config = dict(
    num_hidden_layers=14,
    hidden_size=192,
    num_attention_heads=4,
    num_key_value_heads=4,
    head_dim=32,
    intermediate_size=640,
    vocab_size=759,
    hidden_act='gelu',
    norm='rmsnorm',
    norm_place='pre',
    norm_eps=1e-05,
    positions='learned',
    qk_norm=True,
    attn_scale=0.369,
    bias='none',
    tie_word_embeddings=True,
    parallel_block=False,
    extras=['local attention windows', 'gated attention', 'attention sinks', 'short convolutions', 'capped logits'],
    init='uniform',
    init_std_qkv=0.0376,
    init_std_o=0.0,
    init_std_up=0.0376,
    init_std_down=0.0,
    optimizer='adamw',
    learning_rate=0.00233,
    lr_mult_up=1.1,
    beta1=0.9,
    beta2=0.99,
    lr_head=0.0197,
    warmup_steps=262,
    schedule='cos',
    final_lr_fraction=0.1,
    batch_tokens=65536,
    max_seq_len=2048,
    doc_mask=True,
    train_tokens=305100000,
    max_steps=4656,
    dataset='wikipedia_en',
)
Each number is 200 + 30 x the weight over its row's rms, rounded and kept within 0 to 999. Layers, rows and columns count from 0. The size before them is the row's rms in percent of the matrix's.

# layer 6 MLP up, 640x192, rms 0.0762, rows 527-594, columns 96-143
094,193,188,207,151,206,194,208,198,218,218,212,222,153,230,259,218,210,156,257,227,258,188,186,182,175,197,205,180,191,270,160,255,218,189,182,157,219,198,194,180,178,223,199,239,127,211,219,211
096,164,202,159,148,174,214,233,199,242,192,204,175,201,189,215,206,209,139,174,208,181,195,170,246,190,217,197,178,202,196,237,208,169,224,170,217,182,176,250,173,161,214,153,224,179,225,205,236
091,184,177,233,177,146,244,178,210,222,202,224,191,184,205,205,269,202,135,196,180,193,240,195,221,165,170,235,177,199,216,201,275,190,215,183,207,202,222,189,136,181,210,170,207,204,227,230,246
112,159,232,202,194,236,229,188,183,229,204,138,213,163,174,217,197,194,163,173,204,249,204,203,190,188,138,226,191,211,193,208,199,259,247,240,167,196,185,223,217,196,192,163,158,244,238,181,204
096,208,195,223,161,198,241,182,135,226,174,178,166,224,213,228,224,213,223,200,233,201,176,211,204,211,158,210,199,257,154,243,200,186,201,189,175,196,179,191,175,192,245,191,222,175,161,208,205
114,164,124,170,206,185,181,167,140,218,167,220,195,177,174,243,178,199,199,188,213,204,196,176,209,157,232,256,187,162,162,186,207,187,173,172,189,164,181,174,166,200,265,166,179,198,205,197,216
100,166,256,262,157,197,228,171,203,232,167,248,146,172,251,197,258,234,177,203,244,234,195,158,189,238,215,248,204,191,207,210,194,185,187,172,165,209,238,184,202,182,166,213,141,205,173,167,213
088,182,233,204,149,196,231,199,174,169,176,189,212,177,195,214,211,198,216,236,223,251,207,180,242,198,184,244,173,193,225,174,200,193,178,210,255,218,171,197,225,235,174,109,183,188,234,299,220
100,214,172,213,174,189,195,175,173,174,213,157,163,170,126,209,177,189,187,230,225,238,230,217,248,230,185,232,202,178,179,203,235,213,213,204,176,115,210,221,218,202,166,214,201,181,155,200,225
087,194,197,189,207,164,208,243,212,209,236,173,202,211,203,246,199,183,211,203,245,238,229,149,180,209,182,185,174,220,242,240,187,178,179,173,248,240,210,211,163,215,161,159,210,208,223,267,184
098,154,225,164,194,208,152,189,169,199,168,187,228,173,210,214,217,188,160,229,255,221,191,204,212,206,197,226,187,265,156,198,179,128,203,193,258,178,212,281,164,212,179,193,233,259,230,189,202
096,188,200,195,153,175,159,178,192,170,161,202,196,149,179,207,260,211,132,229,149,226,223,175,213,218,217,224,197,244,191,207,187,201,218,168,225,216,187,152,231,162,207,161,208,202,234,229,164
085,159,194,173,170,243,176,158,180,209,172,155,190,179,209,219,146,228,186,228,219,191,237,204,253,189,153,259,197,197,207,226,205,176,189,177,198,205,212,186,196,172,193,293,229,151,246,91,225
100,178,214,249,182,189,209,207,185,239,195,219,141,156,152,243,159,222,212,190,220,136,181,170,208,204,230,210,139,264,161,214,154,209,178,187,164,172,173,228,215,172,223,180,220,214,220,215,229
090,191,216,182,179,254,191,232,185,205,203,205,181,227,137,208,243,135,224,234,172,205,225,134,195,207,264,198,155,184,211,219,210,240,242,197,184,229,183,168,233,217,174,155,205,136,145,212,193
102,204,168,178,211,104,196,186,133,185,133,203,168,177,204,222,225,188,193,231,194,236,176,193,208,218,200,197,151,271,127,170,203,220,200,189,200,192,146,115,232,254,105,168,216,170,223,213,227
097,188,153,189,153,259,202,273,159,160,182,176,202,213,187,224,241,200,231,173,258,219,170,198,192,167,187,219,144,169,222,225,209,182,230,198,263,206,204,212,170,218,189,180,225,185,189,230,193
100,188,153,211,163,207,157,255,136,169,207,150,197,173,237,270,199,183,193,191,205,194,250,198,216,202,193,198,207,317,207,205,222,204,175,180,179,188,175,189,226,230,192,224,202,212,196,206,183
105,140,166,217,159,185,183,153,171,174,183,202,194,172,218,198,157,236,206,193,229,221,183,201,237,169,221,217,184,226,169,225,147,150,187,166,219,164,161,222,263,168,170,154,257,172,231,184,215
101,207,211,190,224,207,202,211,194,161,143,200,238,206,160,229,213,283,159,194,218,191,197,220,208,206,118,208,188,174,208,209,214,205,258,217,163,175,204,222,198,166,204,205,158,223,192,199,163
094,218,170,206,196,131,169,206,178,194,140,168,179,166,189,223,217,213,181,172,196,191,219,226,203,250,153,245,159,231,181,195,185,156,186,200,210,195,160,175,237,164,176,208,178,236,204,203,220
103,155,201,175,197,236,196,205,174,232,210,181,222,189,220,197,280,207,143,244,247,211,214,214,207,174,174,247,207,235,139,222,187,248,248,171,224,198,214,210,205,201,198,214,260,216,198,199,202
116,136,197,175,193,198,175,161,221,208,202,207,217,183,194,214,181,184,190,196,198,222,158,220,225,189,194,246,168,209,181,222,166,179,220,188,210,155,196,221,237,149,188,219,200,201,213,194,236
110,132,166,180,199,175,259,172,153,270,219,180,164,187,151,216,147,210,146,195,181,221,194,240,260,228,174,220,191,194,143,215,167,191,193,190,177,216,207,213,218,145,175,179,137,207,196,186,215
097,167,178,203,139,191,197,204,202,213,178,207,202,204,206,228,193,241,175,190,211,151,236,219,205,200,205,212,158,202,161,245,222,232,210,170,199,180,194,245,208,177,205,273,228,189,166,230,234
091,169,222,207,186,241,192,220,176,195,184,182,150,210,196,202,217,143,243,237,183,224,178,222,180,207,211,196,168,152,191,171,209,193,199,221,251,178,209,184,250,215,149,288,238,192,191,199,225
103,229,225,191,191,194,189,204,190,198,175,199,218,182,227,214,193,135,211,213,146,218,238,175,234,186,184,232,189,200,181,213,191,173,215,176,191,236,198,163,204,183,221,177,188,174,202,208,212
102,185,211,234,152,222,193,139,219,169,172,174,192,177,176,228,238,146,224,215,230,176,183,203,257,240,169,228,169,181,203,215,165,180,286,212,248,175,208,168,157,168,151,185,213,163,174,197,223
101,157,172,165,173,249,219,189,245,209,170,182,219,147,237,231,180,207,151,226,207,169,200,155,220,205,280,194,153,204,199,199,190,245,224,207,209,187,196,216,218,209,168,147,208,195,203,204,194
096,223,169,175,161,246,199,224,213,205,187,192,204,194,227,230,216,210,226,202,220,199,153,182,209,166,215,184,210,137,131,182,170,162,233,205,191,206,217,237,146,209,230,207,209,198,164,196,234
107,147,197,201,187,219,162,189,158,250,240,191,263,197,185,225,210,253,151,213,185,189,209,201,268,185,220,241,199,211,172,188,213,117,157,187,160,139,196,139,198,198,229,172,245,197,226,236,195
104,231,216,204,138,185,151,223,168,192,195,190,201,191,211,241,217,149,183,255,251,195,157,185,212,216,193,225,189,230,152,176,173,178,217,159,227,195,195,156,180,130,262,173,194,218,213,190,162
100,216,190,215,167,220,218,250,187,163,234,130,168,163,187,230,240,284,158,230,198,156,187,146,236,228,230,220,202,202,207,202,188,196,216,214,162,198,238,179,209,190,125,222,197,212,245,211,177
109,233,187,193,207,279,176,211,161,202,207,190,219,202,204,239,200,246,213,188,172,198,156,190,255,220,129,226,196,221,168,220,176,189,184,159,230,203,222,159,201,217,177,216,248,221,242,184,208
099,145,196,173,209,213,201,193,168,233,228,199,170,175,254,217,159,199,224,215,164,229,204,190,204,208,200,234,165,193,208,242,172,186,215,182,192,167,195,232,193,176,260,226,208,190,230,215,227
095,219,205,205,177,226,171,206,197,173,131,208,190,163,228,202,209,192,197,185,246,228,198,191,227,189,178,253,170,222,121,214,199,227,168,215,217,171,173,178,228,203,218,205,212,158,218,211,187
093,192,222,224,194,220,195,191,174,225,163,170,263,170,165,206,219,188,203,228,258,223,238,160,237,242,247,199,201,170,170,202,171,166,175,207,225,193,197,236,170,194,181,132,192,192,243,279,180
091,147,182,210,180,184,219,142,216,248,250,181,235,167,288,252,200,234,164,233,220,194,229,214,243,170,221,228,206,231,177,166,199,206,217,159,167,235,209,232,217,174,157,224,177,181,238,209,230
104,205,197,238,185,183,184,180,230,191,213,156,201,187,210,229,216,151,213,300,206,179,203,222,245,200,192,185,170,177,220,224,184,173,255,172,189,188,189,221,135,175,230,212,228,195,221,182,239
106,220,105,180,170,217,153,212,204,213,206,163,190,139,143,237,252,156,210,214,176,171,199,188,219,192,184,245,201,213,175,206,234,182,226,230,183,210,225,218,184,170,208,155,160,160,169,192,179
110,183,193,156,207,232,248,197,191,250,137,128,212,150,186,223,190,235,156,246,226,189,226,168,163,196,165,229,168,241,226,187,207,236,185,181,190,167,237,194,219,226,234,231,178,196,183,178,175
091,171,182,235,177,205,181,220,168,212,233,176,254,211,185,217,217,170,223,256,137,166,162,187,195,166,179,190,219,184,174,136,123,200,198,255,174,213,195,210,199,207,216,225,205,197,205,159,224
110,216,205,189,179,202,240,214,143,225,192,202,180,203,227,211,194,267,218,248,169,149,213,180,197,227,221,235,188,210,164,204,217,182,226,207,225,193,217,172,173,199,208,191,207,176,198,213,219
102,180,235,166,194,223,197,181,138,149,226,190,181,163,177,254,234,205,203,175,198,189,212,161,176,222,185,197,170,143,190,246,246,168,186,200,192,185,184,172,257,164,208,200,190,215,171,203,228
106,233,176,247,183,263,176,185,218,185,190,234,219,167,252,222,220,188,197,199,221,196,165,187,245,237,215,244,186,184,217,213,168,196,206,131,168,173,200,190,225,178,212,211,175,168,236,204,148
110,204,217,179,214,167,205,216,181,238,251,149,183,170,228,198,238,209,170,232,158,161,156,163,224,197,223,203,194,208,144,148,147,188,191,156,175,146,160,220,184,180,178,212,168,191,194,219,184
095,226,191,194,177,189,192,242,207,262,180,181,233,168,159,271,253,242,189,212,180,218,216,200,201,167,203,199,205,206,177,204,212,171,199,158,192,203,195,191,190,189,170,220,206,190,198,196,214
097,179,195,237,213,169,217,245,173,191,124,207,202,188,225,222,256,212,204,185,258,215,181,194,193,228,217,244,200,179,174,143,266,171,262,122,195,200,213,187,151,197,217,191,193,165,251,225,170
089,238,240,192,162,192,167,257,178,211,185,182,226,216,206,210,209,204,238,196,215,223,172,223,156,195,221,196,204,222,201,170,162,196,247,188,192,195,227,194,215,175,182,221,235,185,245,235,190
093,214,174,165,171,226,203,150,173,211,196,208,176,200,188,234,213,165,202,226,218,249,213,161,203,215,218,246,176,196,158,214,211,251,189,148,229,168,204,210,188,172,178,149,216,154,239,197,219
094,176,173,221,157,178,201,230,175,223,259,219,226,166,247,237,255,200,160,200,217,195,170,230,214,173,211,208,182,160,192,146,254,188,181,211,192,192,172,244,258,167,204,174,253,246,216,186,215
114,179,254,162,214,247,236,210,157,245,198,171,183,169,193,242,212,220,190,185,229,163,198,152,227,249,216,246,168,191,207,166,236,171,213,142,209,142,192,191,228,205,225,160,227,206,177,239,177
107,193,166,261,176,230,258,186,170,187,182,188,216,157,196,223,231,234,209,183,251,161,206,218,152,247,129,214,195,208,137,158,230,200,172,203,184,164,184,210,194,205,201,211,260,197,238,191,241
098,134,242,197,221,175,197,182,176,161,182,202,188,198,244,230,174,154,182,243,279,178,189,195,228,206,177,201,206,195,187,222,191,157,185,125,184,225,167,190,187,195,213,230,204,180,243,304,199
099,199,217,213,173,164,145,170,220,239,218,176,221,174,205,190,196,213,200,202,226,244,228,150,196,208,236,241,165,162,190,177,147,178,170,198,238,197,248,150,188,182,192,203,211,216,201,195,205
097,242,182,203,207,197,186,196,180,247,206,184,170,182,197,212,156,194,175,250,193,145,202,184,222,216,207,243,182,237,127,160,213,188,210,207,183,220,239,203,208,187,168,147,145,214,211,202,211
100,223,253,215,180,213,216,166,177,231,196,214,126,169,178,238,222,178,165,229,179,186,185,198,205,210,240,236,220,220,237,177,213,202,206,197,203,197,200,224,186,217,204,139,159,258,241,180,242
101,183,168,200,201,237,221,257,169,191,254,159,173,172,183,245,159,255,199,217,247,221,167,168,258,278,170,192,176,218,192,175,169,238,168,177,151,155,191,147,190,158,264,216,220,182,226,172,219
102,136,185,256,167,201,236,217,173,230,210,195,203,193,188,205,179,176,203,183,201,207,215,159,190,185,194,211,193,203,173,257,166,176,233,219,208,192,223,221,210,253,199,195,237,190,221,182,185
104,154,264,166,187,166,184,216,194,163,191,180,174,187,157,213,211,235,191,206,181,192,217,212,210,150,180,176,174,230,187,201,177,204,264,216,160,167,187,207,181,211,228,137,261,141,175,207,173
105,126,211,182,202,152,201,131,154,230,193,204,218,192,236,218,216,216,198,223,150,205,192,201,198,228,257,195,172,221,120,140,229,207,233,213,217,185,233,207,222,202,195,206,249,189,225,190,213
105,173,220,209,207,191,172,188,190,152,160,141,268,190,166,206,193,208,201,249,205,194,162,168,164,221,209,230,187,134,128,219,170,196,236,168,150,194,225,130,190,229,245,238,196,242,214,198,149
085,179,235,233,181,198,228,210,175,227,205,230,221,189,181,233,181,222,203,219,194,222,239,185,202,166,229,218,178,197,170,176,183,158,199,217,195,187,188,185,216,228,202,122,207,196,251,204,131
108,209,232,260,200,192,259,185,194,183,199,180,163,171,246,206,184,159,147,221,211,221,164,180,204,210,167,236,169,243,175,246,179,224,210,198,202,123,195,213,191,229,177,178,209,224,237,172,253
108,227,196,193,183,171,245,220,219,157,207,192,173,192,213,210,202,238,158,209,239,157,212,171,214,143,185,241,187,232,155,224,217,208,205,221,184,174,181,217,226,212,174,184,192,189,251,221,200
110,171,206,173,215,221,207,194,186,162,191,198,154,217,220,216,208,219,143,174,202,212,186,218,203,247,203,227,159,208,215,282,152,213,165,193,239,184,229,216,155,237,183,215,249,198,196,195,230
086,214,195,227,179,189,183,193,191,178,201,198,203,207,248,213,181,179,191,230,151,245,218,183,204,168,245,227,152,156,171,206,161,179,180,215,109,228,277,126,237,233,165,166,232,185,212,234,208
097,151,194,225,183,193,234,183,185,184,168,200,214,222,165,214,248,207,157,219,165,275,213,180,167,225,246,209,176,180,152,177,228,201,197,204,202,209,175,173,147,141,196,217,176,227,209,195,170